Part of a small language model's weights.
Architecture: LayerNorm before each block, no position embeddings, biases.
Each number is 128 + 32 x the weight over its row's rms, rounded and kept within 0 to 255. Layers, rows and columns count from 0. Numbers have three digits each. The size before them is the row's rms in percent of the matrix's.

# q: layer 8 attention query, 128x128, rms 0.121, rows 0-31, columns 0-127
# k: layer 8 attention key, 128x128, rms 0.125, rows 0-31, columns 0-127
# v: layer 8 attention value, 128x128, rms 0.115, rows 0-20, columns 0-127
# o: layer 8 attention output (transposed), 128x128, rms 0.161, rows 0-19, columns 0-127
q0 089:104159086120144118129165163156129054080123128139141111086079113132118161133104121131117138121168115158151126166169108119143161123093144125107093119127104169130096123118122155209190148119124180195091062124075132142145021181089095112197088143192153123111117140091158133117160130125099144087170097071179147160094124110122096145159074113144140105106095126139077107127085145127093067128163
k0 088:127078137049136126158112090109120160101116102124125087178134167147156146113117139108155172116130135104083100171195121138076099139169160076125108139126142109110177120141105052193119056125075113135145163110140138112176177114188140163116125080089105106119133095129146059114111118164154129113114193139190191156127088152110138123113104195116154089129111137103203110132127119094141145141057
q1 090:144121136064113096072123135160175121121120142139137112113098184136078207136160064108162144138140128129114184118129095171113085139182139159185119134090118206153186175124094101134125179115125127177120082134105126080134088102169173124106153084107149117140196104104076082152169100173102125076100081097142119119179156124200160127139108115183112147120101102107131112120175111082149127101129
k1 087:151152094104236146142133103151080056111119150145097160122102149101138171103085116114164078155125160112116157104162092104141181119138163089165113083155078125140144096070167157126135104114068105107165180037128153083151133182118167180110144142133106183172128106089113148131117112129200151158119119077096114104118164139150136132185176108118094064136101161126172147116132135133106123117136
q2 085:119184086171137144152103129181119114101117137141085210136133145119134136105127093067125125116106104104103128143087112145114100142123109157168075090106141126080099126116095188130127101111100126116097191127103113120085190150093091207099152146168159099118133063164180124068181171135160121163191178089124161114109069104103108136098059108090119129145145137128114133119112152089189157146195
k2 087:112132126084070094131064126132181123153122185131147106114134192078145077072163103133118138136145113080093126095134092108073130095153133112103125129130213156140165101093076116149118158117155135138129104172076141151125179157144117129159146127217104085102124083138103108145173139116096133114137121143126127177135155219145120149113060124124136147189168077141076184069114093127166146101120
q3 088:111129129085082127137116148110103134169113127066128096098097078187090149156141126162123143132060133123139119133146146140135129136072120149136138177074142154154184120134193103095141117106185186134082123152094186175131139157107157059107132166087151149100182075124171135122127156111073118179138168072150100101121101118116157052132143069156050184115143102183175136115149153129148125161118
k3 089:073135091152162142094100124139094106111127153124141100115188182146074137158076057128107101165113054137151093195139183104095179130113165076091072169111108118117090152129102165136151157157129102136127185158158107090156126184147137126157111146120156184074089140130140089165122136108132085151133128167130146137131090070124112136138160097090157112061090109173082050155143141159144120089148
q4 086:101188177062134048146143156098079136152122154097109101114126124187104125023140137149141175195139182124135134179132112108100135192162117135067078152106147112134115143173162132074085138133132133140157145125141109176095142089120120137155053110138077124110103183126123103097148086152131147148163160159180129097167110115116114117158079132167093129066147162180115144182120106134134109129115
k4 091:101114216106153147105135117080173113117201120103150035104111178186115150210133156170140111115113125156131148113102132141116118140143158103200133095144096121161102165081114097116101139212087183170096147106130129148110082069146146124150138152140154132162107101092177136142103185100131083116127094121091130114114157143172127168155122106136106096223072098113090131114113119126122139126139
q5 084:175114087148101087191111141130124047155113074127118105155109118128157073128123117084174145115120139069124130138116152119092178089133151120147168114073112156123097097224162138118123109133168138130181133098142159113151132149162144197176121095159057131131160150117135180138114147189139097159145069100105166099095126087155146102139078133177143033125106138112131111153132085068109125163124
k5 085:160099144139114158118082089100145141116077132098115110171131154102132111186098134162142132147117155077120099112137120107146125132107134209114111106128115196185122111095124147125072115165121156087103090055136160158132121087138144049146177166107160093115136120139152150154068149040071173150131235120125135099151141133092135147126091115116099160131074122123121135128151162165109125191202
q6 095:142151105121121064137127142097128086170058144110151183078145133113119175136118089171108139137124108161103125106172088174157120148138149148089091149151071133122174174141151171139117146172109034088134138147105140128167177148130145140077142119159083091125139196094056114121131220134145121141133144137114127106139181175159104140090168115122159126105190168095098105117119120037118136090118
k6 091:170118164099143162082178084086123069106159108119194170067124196153156098079116104103131094099097194171148118086064084128204144169172138124126160113145181173123143159133124150164151090125111131100135100160155130119101151148154099122140159089091056152164123126132138161111164147156123141136133152137108120077098146145152106054152166098087147150142114095123110155154172115072100072108154
q7 092:129119124163094126141132083183109073169183184112104114214098139108168173151099147134098140176103095151128058149131125161170096161105129128192091145136126163060060120108101126107109091147110109141098169096114138145145075114126115129108191123183093087110121093099149114165119141161100112116153167129075107089128154151137101137155193197120114073184117103138121119154090133171136120159070
k7 085:122154129131141185169201160172089149128132108114127131111115142103116049136124126125121140120178149100086122153116176148111096146128115097142141037098114144187127162111122157167065138083137132129084097229085103049142189114126086147134140131150130112149156135119076126124133138164104112177123120118145091139107159147080147160189072121125103162146099109168120048163071115106167135139161
q8 087:098122078141156131113128164153096043108146098165137154133163105137125126101181146146154064083198119145156182100176116189111125130153122092075100110101186161125168159099131094104167106109107057109089131060142123156118154064173063119141123156183174150139118124137095118113076134151137141111149184132112121107149176159149076146137144166074151152163166165124154105169141104164125119161094
k8 089:148117094132097149151183113123108145081082113135203173115052107146087100169156128115147108146130084192116185088162048108089108150128132075114200133175102140113130176108146210151184131149134143107134130118070119080114190130148132129117184126115105140095106107177124142124166098146072092112161100104153103163152111132170127150124088152112100131184148134145149134062114124080137100128096
q9 079:120120168098095114094086229177135141128114140114184086140120072118117072170145097104112152090166125135149112106078130088183142145185121121153185141120101120060173144137109138150097137116116141059147152116162157177109164082115097171198178131140093131128079110105125180105057151120157117085120122141124123143132103179126087156133059146157058145168131135125106119134086146116158092154132
k9 079:140099046105138116100084042144121127170151139100165151155162128181165120100143105129101158116157117184130163126117139106130068099097120148113112162126082149139124149127164100092151119112142126137155058164106094099179166124172157148112076090159136115139117170090150127122202144088157127084156200123123115137155144159171129209133057107117093146173082153112177121181130114149073085150115
q10 080:170168166141097105121146118108109088152123062111156121096097054199092113164180121110109141132123171120116162123198109155186156111149101094099125123151185128151158107114117093173098103158104114139082181128130189171153139091149131116122170186103144090159104134082201120149154063113104102144103126120162147101145095106185146109108215175162111112130095128088106099140149137134134138076177
k10 080:126078141161117157113128111109088121145187168163121171127151141098116126149106095169108179063157090137106147158151127099095135184070125126142113122141090101101120155251149139139138112122113109165185121129103175089137135136169138116084131121080144186121096165083100097113164149129122131056120177137135041158133115143161027121130133166098147079119100149122110123144066147133158127143154
q11 084:124079162020123121112127185121129122104158136126154121160153127079126155114110164119121148138137128141072104149158165133138133133119149069129174201115164172101137112090129143104157058130154116138127137158079102099117120117163122185079154189095143107123136141144062069104174124146122110087151162096154166179078179101152146061146145182139127132106088148098122146091078092131090177064139
k11 079:053153088100147124108145137093082137116059132177075164094226103140103142105162123107194107116122131119144149145140103101147122165141152107174098078143137188139170149148118085155101143108093164153112155132101087106128104181106147159168073130144155138051135120138178166141170189142165194063115044134134096125123135118111140127077080092111115105122142149128129134138139177098138099143116
q12 079:088091096046135107195156057124131116136144108107098154112125186101168156105127105069116137130136147094095152083121137135145140142141181119106185175161101168131133148074161172121159168146080152140087137116149099208030154188116171114165170118099080080146110154127141064124110168115135123155134087145139162127111151140131107165147167072123105084136132124145126117115155096137079174150124
k12 085:101124099128135141078122113132076143119117134141149116120185094115134129145175155134147104121135101108192109119087109116133123098205115161190082084090117111056133135097087145185057136136142072129121120128138072124184155161176137153073133114058135142207099134090115167131162119129111139116114148123125135093122047157150151063142128183097142185105161134092097181178119092128106103137085
q13 092:093141070147152124149112107122104139059129175120147128123185073123111139111090079166126150122151156109121148081096124109119137199104147146090068120149099117120104162165088150122140163153152164149135172156103156041122097138132144115102118114121116073124168119150143166233138063124135139192080108112126117124165144194111124102148143071157124119133110194180122168134083171134067107119085
k13 092:120212171131120134139127123138175117121079071136137084172127144193066137107077123171114202067143146063123130100110154173154150123149115134167168119156144163095069081067152157078103133125136100093138151149123084122122153138108130180155163122149148172117161121118087101119095180175175141097118138114119163089112073102175078152100160153134104168146103133147090158074134159100095174111125
q14 085:183126096125121131085127105115122128130057124121138122144154099103099064059135118121158134118097117170105124110065203111128142160175109135101013108125112155144159115173151160073121134135123141114164181123054138123116141128119129147140187047171188120177105140094160117128162174138128135103133137158133116175151167183151136173160122183127151164113108078174104070140135121137099111099111
k14 082:137123157130129103061105183091133109181131116095143168097108124169070120184149150131125145125117124157143112104107114100172164092118062182067154128089155127184122142140130121109085085109122130113119185083136107054146169079147185151180175191175088143132148069160145124132121162161120128130120075117072098144137136161141065208110128158151074114102125112126130159160115066149127102139116
q15 093:152101122149173117119099119083128131101153048142105130148114071213037136148135138119122145104167170169121174130089101124127138179117103164096144063145119090168091154192156197047114104133110129124101124082165130086115133128158117102145171111118125142135108161127154186119143168087171151120172129118109130106140128106202162104174145151147082163182143141095128119146095152083092116179139
k15 087:096119129098133137131136102102179106143103125098150124153048110145121106143138053157160118144188116136129132097134161138085148166157109154131117190119096177129131180145103156103119100155121141170119063093083165127090108117107177086190137214145165144152157096100068107155119114147099116121079054117096146134138143176160121138115136124080163099116128139184142098108163152122059206157187
q16 086:107114077132081087121117149117117085139102154083083133122183139117147126153179136148157078183081170146114146141106073159073190096093147124127126161112145126103082167140139168123148138131128106133097171166098083163113107208126113163132175136164139106152106158117140128087125036116099097144158137135103130126122156092112135102074117112164096204138184054064174154152125143194124144164114
k16 084:094100147196082139134186098133120115117108196162209165153125127107131124148119142087115150135112075030104091082131133082170142114094122067098119127031188143094114141100140092162164187137152118165140095140120106131129141159132140155138073136105134123156128146147151109090096190141086077122182109113135120124070117152141105105118109154098132089114124094158148147162146114059180144162127
q17 092:168082134066122151175142125157155127131080140156151131089109049175157097151130108132182154124191109109128087141127116066077077133130095138155129131145136145030080079101102098109149118157127127203122084092114110146114146127182202119136109090174095140146050113174129152189104164106140124158146113132149110130123194130147145130122134133142087145162113160126127128133131135091113103085206
k17 087:143147127102144049117105162119117155103109168059114083181156150135119121065067134124120106116159110176132143085123161070073126124141132133201140082084108102163143199136154140149122097109080120065133097107168101169128142144146098123112117172101152094142158142142098161054148148157162107091170115145141154098120064149146123124129081158156076143139139164084179126118067177195101118120140
q18 089:146177112109141108099111120181214154132117144118067185157160126142092140093174058145072164088165127085117190121161156118108132104091064119096139069119109116125060129061160143084143071150160166145112150092124140130150166144089162161128126191141159123121161133139091155159112141146094145106091157125079109151149078068145134118151153100159154175125134175155115098138106112193134098156121
k18 092:076108155109078156160063128138128121133155152105089091129127110230111138113095147144171069124137106167103090099146152156151130060142127089119134139116110163083100125165173170138120194066126177164112121142099083097092137144135124086175151116115138169091141106167148141134137136083124123122100130092087165128155155227133130129129147136167070105173130081135165129143077179129141138128046
q19 085:142117152125129158096075118160126115168078112105134161114123175150157137191138097156117149118106106108177131129142173049154097082162169116099116180136111111135125147091124134195147101061151124125123147090061084077108096122148097134118172098120073099121104160130148130150135124172096139103165156194189137086079154055129187122115123173126119101060092097134146089172154166143083100131176
k19 084:106102143068071136135140135112105199120110108212084156112130141078111095111151154074155092140175170109097142169110117090133095163134109131075144098118127086160234072177176145126086097162124120165160102087142131099160102177191104108116096147084122147179125173118195142118139192136132112129114121089102166145118090129149113131094184148138134150135130135113079143097123080166119114105109
q20 094:056072065121166160176146117135186118187186067134091192114109088114092113092113133175116114149122076157139151202093133093121104145125184104169162160150111088122124160143107140125131125089168101174093176152089153153109145109127153128126153140170116137101131148123099157131170091126116144077097138160177072124139077159159123111133073177144147120140075089127134065139129127094157154061139
k20 094:230162063151140114120080128110089129167153102128100102145137129102128085096153098138160167151170080122087097096153078130147120147154109141164088118146146125191174116155111128157136155115134185106128104088147166141147132074110089170158091108094152154135116056122184095117121135099177091184107084110129136095155096070150147132171195136106147155167145124163089149116080116115113218136118
q21 082:194096119099155098172097112091112131104199175057137119154087102113128143142117054132163117165146076088125169114122118105135161153109109152094134172139130171126129145184121117127097104135151103111091116078133177132111122087067154134122126125163124136110100102132121144160126117114194211078138072096148090138218093113084139179097176129117166182164142145166116189114105158102139105113167
k21 083:212111083154161128139122128088131078117103092125186076078153083173167127123085181104081062059175109103157105152154132192092144094078142126180145112145194095109097127137113133126106118088149123117151113105113171114132116127125109136153121143142153111065126168093088144142123093186135107161154103165148161099193151137163139215184116146081110111110140095119086123126148133153093153144142
q22 096:088142109147166182159094156129136111133124152080112154143112145130151066150171067164145150129157097177110164089208093129139170160169144147164129179132069133105119193152096144086171105125095156121111112099136169138088137179120087094147126103106097105201041180155133117146192142140126129114109134067090091110082145156159117111187120127144132105091065090104153117125131079098125131117161
k22 093:151155116092105168099127068126124169128129088129121180106105119099173109120134123096094143129135130113129188136076078140151136067159187127178084101076079090128128107143164158163097131106072111074087089126175128177144158100113136202157127200062051169150138148086159096112132161122118088095121107132156139150193127159147123148138126148086179146148106124106125085153196141083135151101126
q23 093:055150108081108184103102119147117123127113137095119154146124163144154153127123160167079100065194140105057096161082112125122100121124103132086153165155162147108114115120160100156090145113154097133166146160141078111132100088130111147156118018129153086121154142137171091142134155125137138159129172122099127105155189090153118180127131064182137176128217118130105181110115094112153096076076
k23 091:142146103112119108123181116160150167140083114165173081050137159194159081122125157101127121082118118074090146100194180038095122169084121123077087107102124170095163128068101170144178155130114118118104152115152109115145072117116133122134120154153146163159154111104089180125152119144153160164190181088166095115131118180113118097127155057188108136135137111131148133091099080110093123123135
q24 079:105148070126109150119107141147091142095090104110167122187132147106132104134098168133118139087143130203168095123075140122072150142094110091137134104136126164124109141093141133133109124153129078086056134136161159153126163129157215219145107118159095122171123122094137097090142121140161088115156096164148171119231106115204158088140142152101199102133067117138125154091090134163088121144100
k24 081:118115137111197108095088127130129108115144163159113126122104086087100124123122147154127124176156119130087136151084155098155090189141094173086118115162199164133069166106151129184141161123176124068159143123090154104128072076116148131126114145169051145104087108135117192145089149142107137051072134081168126112174087152148144185139077095145132165114149123093111160193065128095123109151152
q25 089:079152130172175148125102115113067130096059159122073114119177168147052217129143135194146111127162125096101134194104181103118118101124135146177103138135157078100136151074105115124065172160093192091163135127145108113084100109090121134145117165116119130096132098126122154157134159139181125095094130148077121129134077093106150083109104080165179162178119180155125118083132143129137162094119
k25 093:088168150141130156110131122120107131162130147121182146132186125144102150136103161087148088082183137105081085111030161108117122192096125106172131113125195136094122075138145158114165138156103101138123080111150102150120161089083197127067137088157157100076116086148143104147180115079177066121138171104141123141141160138113123098180113089117167163133139123146120175118102143139154144093031
q26 087:150161081155152114126143143152167141103154174076071186121125090084101157095114090103159130120064158142135159142119160103152132141119140183083147139171114096126161076089139118115068141164151115077212140118199143120130130110206138133172129113151171119135074121151072093102144121156092139142096097103162138161113154142129150094156153084108054168115143158104066098105158134094060128151160
k26 088:172140162000120096143102095112139104123139126134131076094115135145078158103134195203164138100123133111170136101125117109165122159127117088163109134141159104157137151164084153124134161112153110136131119124088125154126118125123161157132140132107083151099165116136114117135149155071112117198116086179076091124154122114091113056089098129131161182115087146136191120166163092208093085185156
q27 086:159127128116109112155109098124102126110092086138174127151119083126049109145179197169116099137101059142092134117137086126150099109172058113142152177133142109137145098152169159043091165131150121133094140126194165086092195108126170170152129116161138112105104099069135083173109125100153195138110098111160066139102150127144175157134140130132172096089160169132169109125119148133118103207148
k27 088:127113061137128161190138143177141080166171083076162133094132132124087148109062074097162118154109127143122192127121146152084125125119156190142104139122107137147139153174104120172117146160141127129088116101093187155062040096110136114202183101130076149065109153164132164142078141148144172128084098095082101087123139140130097159144127128087073147147098114124138131120111099178135134117188
q28 091:115078117157158082077117157095111161109078159179111121129130098090090130157177160145150147110142129150137130141181147120110088127122155134088064132144121185153103128130231114093106136131119178070095162153167168104128121116145108121114144151098154125166111162196183121196061147141140059137131139146075095132160142078090131158111109099099166161188087160127144078139174133169132093099142
k28 089:118148106158166156126133138119132136174139160115149121160106133179146049157088106097147069124112111177124195109104135187156174161091102134132180142102118142151092088157122172089123129181150144069104178128158151187131112119120165077117092119138150166070155102132105108104166186154123127108081143094073120136135078137079082162105130183171082127066147080105167090151192114135153134151102
q29 083:158181124111129100124187151131120129130166063190164123194051157147080112122130105118154124152109158096121093172121128072143086145107136090137119110191125119158082115190091131147126075143171167139134145125119138151046094066076167163193115159124095092086135093217132088139060156115135174156070135114117124142130152126116159105156159153129126146124100143117138149087149116129093137155104
k29 084:093137054144133146137084124090139155095152118166081118176190131129157171132128140117107125147138099130141136083087137159148089142068156132099163082065133176114093133174136140180085054063101095137133129125131116150204156063150136100099138071139187133135110145091077173167125106121105144116122078154129108137122113127156138173113126112145207098118102169132119122133062109176165112195127
q30 087:143175156159129158120096125167063126141123174148114070115124095114100156155127120143112092121123093155178139112127114106088134145118174088174090125150125124156042100185102112127137153075135123100153140112154099095094156088077163061113129092111224139135095065197098139165128143121132162096178152105135176172089137144118109113142181125195127093144125152163149101172072137113142152156070
k30 090:070145123103165134126094151162092155190130079120154135181112131147164146143117157157056161133132122149121146160123110122077129114102121121105119106099178145113129182115106137122126078099124130147088116046106036109142103152070095136118089175145163141073159155210112102148121129099143085124103145139152103153148066124159104126204166150123189138150139130138161136063117119167204093085145
q31 081:091122093103093116110148133166120161104154099137075117168117107135119095130127075160140123125173092146151136108118116121175111118140128178105151165119238103136135137103180134123157103145116122103162124178117080172122161108122113182085136066154145189109105165126165127115123117136117132134202116149130148191106120142128053073159164138168140050120127039086131129163132067127146179167080
k31 081:082089094170117093168058104108158123133104122112181173081136111068145115195148176162115168143083129182111112177133143128124120113110104070146141196110100125046161114117108151175139127145130106118109139164158077111178123097083139107163111218105148130132114064095103160066123150100143104141153098140156103123131170122109148137118131155084105163131147125112176183147071105123128082119181
v0 115:111102155100123127096222109155141148143177105074090137140129141061154143172055113114128160102149108127159136064161147181163098204121103130141190114118138125071068152108062159138148148093163109199082150109137095163134110121126135098078148098143120155161142129120176106097112094193116150095155103152165128120140105126145100140175105146088142063095101109152155088131143129169122131170082
o0 125:102169051151141126152069101131171094106091135141111100121132115140178090135092155102099160155170153126155150206153147081058166111091159152129168144164128097120163168110175129255116111122143141083122114089126108090082113141149135144083093132158135122123116129130136130106133088089125081160127168104121223152143117125139147092129119085175116116115124106105116122135163162124116090111139
v1 109:136119148154115108129116097127101136120202129125125162124131029122140121117081134076120069100166094131193107169119189080127147182190140150091109073104165155130133163144100122121181091095159122173142162153131183102114132166133122081145139108133122121093087158137092091089108081176129113128088090129182110113160092160163083087175146176143164118182119105152114072172088164093137122097104
o1 117:119117063153126145134163146166157111123157102121127131165084131148138125112112192096114177190116066199131094135161148136155120101055101071108120168159130080111127099163084129228119080113138132128104122102087104149113129085124165144164116147138156169070172175135077192150132102127145131124160150164147175165117088188110127136139099109095136107101049149108180128107153170146116171126138
v2 107:125185130104139077077100093135176152128149090124170171139086143133100127086125159054045178138127072125155079161086126150103121137170153123132193147068131161102139151109197132131108071114158099129129134140115150117132170130161155138074081141127087130089137164119121105136166105191130177144141134111164091107135059126119113145129083180125118085083155101181157116130122204142123145093079
o2 112:135127126110155156114123188137125114131177138139076106150136122125139103099124125110162112182083109099130192152181096149143115116119150130114147132112125107119118073158114111230088118076139171167136136096102144204123096132106166194134094136152118077106171098101129110069098078083107140141106108135200116154200141170112116105122130123146177148093046104140041131093123101175160127126085
v3 114:098154139100088143217105094153133168160123144117122121127110141100116195132147078152161138120176125173093140122071089095139054067123107183135140101115099134201120101197164151116071149116100127113167136120170148155113117078207130132149147113148140147107147145101118129114110135105102093151142177098132115156134053074137115153123066134179145168095144162103153088099196077130144137169131
o3 117:174145088122100168107129092099109140101139112124128146111157096158146142089051149119100095145222127087131155057139093128102212111152170109130176092097144152083133139088113160071173068110135104114114102180111177157123165104083132147150143138183112129131139125125161087120130130103218182143122108165149148104130124152169119159112150152078118117180180131190117193139101122142157163135120
v4 105:080146080141133140116103179125132116143158129120121167087114116172141082148151119144129106155178124063203132130099111125133134160099118105098111126164096128068156095166156147133105153130085142093119139113201142101088159199157101168136090128126148143105093093137146098131153159114187119188098096119169110115136096036049097161149106118141096152122083127084133144129148176047185174151171
o4 115:179099119143107117120151170084143120151120078114111163160111128131024139154139202136126077121096130072133102079160142155110133142153140149199128104148114094172090108159170088057080064140116170120149117185103138108153100127078146098163150138125126086122150118105127171186107089089115142138092095086115130159084117172137155073126191155130130168146153175174164098086173103123111117151124
v5 110:105089178198085219109137207161138108074119142181125155139104060157123130107067097156136155154124115128105116143153152164134153141138072135109140154060076117121111176087136143125143109124149102159185070143133110156132159082157150128079181107107109170133132140129070115137112102113107121057137134153125119125203084085124088112086107125092183165091163133109143147134092137183139141123135
o5 118:102088138075143125121135098149143148080094153126109150130171167152129143056167080069155074102161120149142153127139095098136104131166167145104173147110145136106107093106135118090141142088139186103109116119120101138108068152140182126117077203137119077138133102153072175106202118183132157168134114124080161158124125165138171108196134132183046167154101084077126122104112101090093150083132
v6 106:135087097067095169192114157060147120209101122144161106121136105089121118123141062118100130097123136061167165130107130160083163154127095100126126184102145132149127120135095095152166122098168115140135145109127121148115090110068136071100163140134113162133111125114164162154126116127070069122116139097110110075220144194117187155103126156089126127125176128187132114178076100158069100156136
o6 110:089114165100123113058142101107161135047104134120165171089190169116152126104086128153159133088114126138085077159155129096119126166100136182127139117112114139055185138120168089203155128154142079136103118128093105092207113157166142154156083072127085107101116148098111142155162136204161124124190179149135157114119156139123138126141113110111042124121099128120136176111098118146121103181168
v7 123:133150104094149064167138147183131118163136081100173158155094188159116136173156157148122106162105117086153074161099104112133181097160122133113150089078125103153172125132102131122120112194122160128096152127102109139138123165132126141155127159113144077099146182131140084160201166137164164143154141102157046097074092128129106124131147153119202169105076086121093077041158126071142086126131
o7 128:131140143141073156141132162084074153164174093120112129163087128037073082104110108122130107110074155153151192159103100145129140170120104072083134099173164156151117119151167083138116116104186098121130144080158128165141105143087090108130144151093123195187105135138124121116069112113055118162120134155150146154118141121104086128102211199101169094096167118143152103133140150166128145178089
v8 098:138136112081135194083108174137152105088166120143185096069154097133113154108137084129100112080139135085109109136166132132193142082196135146168135109143109172145129138150177116139152091119165168163150100150095120108181077190110141121087132060137091164138140098125142167091062096132075071098137095138080188107126093101120137155147043128160152113097114114134069111146107121152160176130114
o8 107:154136155093177123112130087154149064109127153183137102145175175130158133120077168124174131169138142113155146121142094148087043123151140144145128124137067128174124114079135118202154110083130101113076112106127089070095115112118187103133125149103120081119141146120118151138178212184187154134146123097123142106152109165070107098200185143048154106150161167143146125150127151124161137086113
v9 124:123139120140150170029113181088141143055076139156163109090122052145147096129147101139122183086149143125104186098095111104095106118119079135149099107131098108096101175134124078134127160171131084111161113137116094120139097122106156122141156132105175155052162126135182138120051155144099084124126132188087124154147143130166171136111116144131150133185143147195129089157199082159154109113088
o9 129:073100098101105102147122134163128196163119193135097181087176178123140210083122111124164122154128085131124082187106167165079079086157123161159108093125140167123137088081114146077129139100135134111126146129113138140123165158086103147091145105152099118144131078157120101119124195150175118130170100067155106102126103120120155093153125054141090113113156183165179147104069140073141141091168
v10 107:184162125156099086116165149157107122139162107116140160153070124100124091145153132092152067173140160180164102189159107084143118152155152149115090126111122115098113074064084126131134087164146107159143168154157094123154193158155110149142129183128093112104093119117075106058118149201146155149159126134129125153103163149136065135203140125126144084082055147170115102091089100088109155078103
o10 119:091112137156151143160164104166121122166181116157078110172062170147160125106141187140127159182122135135137129190143131123143137147081118118139144130146168117168143111162151132136169177125154179100142094107166088127127084078052101122149136148084177138141133082150105146107160101077069116155078091138152121153057070066137163126133103164145127089091158064093143136150199147101150190134102
v11 104:121107044126094106059101091127155122170095130185194181143149081106119189087106152093122080070080140118141138119139128083149139160139142136069104132125076177165108129150160139128164095142149167137109116112119112146188114082162114098145149088129125155103145143121171041183108146073176128123176118194135122094122155128142087072130126138131170142128166170158143156162116114162093165099109
o11 113:133136186099132199062125152140152152156142180072082110127067137078164114117085132165136084169132095131138055170142087147092118084133113128137105199143148093081122110149072063105138136135132135103154171123160135144115165182126102107128113122133070132121131182116103124126194113192096164078142117156130156148160115174109060139130088081126098097150084131136129094126153145122154142055135
v12 123:140115122088158117092135147083104190091081110113122081125091170072133157109136130119173198124158186100096111136164116125094070111088109145166119133176130063128136106164153160129097144162107148149127106166091115148138145153123075140200094081190181111139161169081115189146136179131120178144111135145068143106072104128108132079144139088172071134079139159136129088084149144120166128167164
o12 127:155185148110120133150112112097119108125134124120120106087183117125082162175144119169145101147110131127086164128078100140105160099187113134106143090166170124167156173091152127039082148118139123094138132096130129110094080123138097159082160159103108139107056119142179091106127187091222118153084124093138061171132117045106168100067123107112171145171185163157142143156124124130144129140162
v13 098:107151137095100141155100118126154137182140144147131166080088143085142114143183146159093133111162147187155101191111116141088046147145100130131177128099090140132129110108156094140098129139118104114164114202128123124107071099140058132172144098113094142102192090188123112160108119206061194144134095115138147117113087152134046096136111134115155135092086198111124130107131114194122122175107
o13 106:138129125094113164092188166123183103096094163140083106161162140154106174098059139142119072166172092148111170106157114065107146173105154203147168139132106179105114107140150140113123109097159108164155101129080130162097183107080130162129168144107162104137059145150188101080181122083126119102099134130165120152134110069102182103129117129110124098080162097184125170098172095116166147103104
v14 103:136071126151102123108129122138112157139121127105128157120142102113160132160095149153039167142128140108157106140066152158190158124169125115113161126092131182088169122141155161121112108122149080107154032057102127128108058136163173113108138133176045176100163082122117115190129090181158116118111121124131102162127113140131087120095145169131149077147097138164156092115093078118174149203172
o14 116:125091129096143096097167191164114107133183148153109089151137099139137142128075167070134094160143100161145169113134158125071151167137147158128149109080137203092099137095178115215083072067189135118114129132126158136102122115133165141131144143151136133137135130137126077101159131114060127079146124102129172098177148211125181104171111102089123174161085101104130079087135123150063098121142
v15 115:091125073113150136135067104077103108099092116089139172142177139160124065144150180102157145080067151129158187137185155142185163182107149086144149083118112127101089141153095132134175101083225094098111118137094145114142180140114174107065138154168106077128151112142099108116100104136090121090137152133119154099173146156133089102129115168161124114153144082115142128044095152143174133099125
o15 124:086188133185139129102131102176128143138114137125168103147172121098152189095107129105171129171123108126047099148096172120173139102135101094195138122163138158152152097090102090218069125162107162133126173123155140097102101140143138106090084057128130139090137136127058127138132102131112091117122116125137143189082142191088117147137100153135204138136165146139139116094099114133053066122080
v16 099:174149085071113166133098106128142125133114077104099112121140139137171144194143169080115129130178027160101133165150108131153153100149175148094117151064090153071110145100112155143113110172157148056134131103127078075131125122123148103147106130080183160064160108110091130050130085163090163191109109174150138077159126121163104147121131114117144125149176155099156160103119166067108140117120
o16 108:068108105164177061137151145191048168131153115203168113157121123154126095085092119178161159191177138099142103130110128087104091125137122157185136171111133098102079133174097148112072112129092152117199118144118150164180147138076145160145111160155120092125124121136145131157065113122146127127181114134134139125100110094061086095158115134129124111089106129149110124166176118197173138150075
v17 118:105140173130088182163088146109146103156138177145132164087133109117138158124103154120115144073130143173135192137167114134112098129156096160078155142062148225139130133121160135114146133100103142137155102108124138149066122110108174100079161121175188155101112125091170099111137050183127133106156088072142127131041138126133127107112131115123170121147171170158144126137111105155069068209087
o17 133:144110079111090120091132129195171119122118168159143166126174170123177116126100161060092068201148052120125099089128101110127183130102132134188167127086106106085146148055141135152127115125122120108139078112103146160127189200143140158185116133179075175135099132109144071082137171151126102150136181146091100143157139136143165111137093142178102135087091130118139126135170154115147151078161
v18 107:131118137152121090145104186170129098099071177132138170160090115143120147097107090110105121165133148123139133125168176117169103066166140144131156080152159121144162193156175098116090125116118164079118187114187077150102167082117131098185091173144136135110110113102169122077156161065183176146109143131096147147086061129152139084131053102074137162185126113172089094122141109127124163149102
o18 119:151075147126097142158129139125132132141141105100170149122061145115184088154128151165094129148098150148196134109067055164128125171128147153116129124131130168145108111160093119150139199115151102123113080114103191138080123117107115117118127117097038128173107106193121080133088089129174149138202072083114194165182168131168162148102187134142109121131135136137130098145116135087150147109210
v19 114:124135196109109102142110155137090120152116157173113127138145129116148133153172095222158100126126066148079161136159096123097080139137127107103106071139090103108125076098104188139107194127110146134119184126117140144139115105142118157105110218130124101136064141126133098165151119101108169117082129128119062186113170105117152091124103094198089144124092186053070120089183134142143101160135
o19 118:151173097182119141178138093090083174172114101172096155113149077132121133144176111098154142038085126120087140065159060111139169139066113114144125162129177141136112155176175122089184097150131125117150116131147166117083169192109115100106173068133126159146166148130176119102112122084134129134077175139129106061114098101134145147113139166149154156106140118163116128163123116116090220099131
v20 106:142083079103117153157133108098148124134087158097105111136180135145087137199145103115101104097142107139121056112064145172167113130112147129122154103080214110117087101152122089118163086126138078121143113117120166174126142138108106150136133155165137111158141096066117122103194125114199112085105191174112132080142114129188106107087156096139199138129091144169156149165092185124127191084086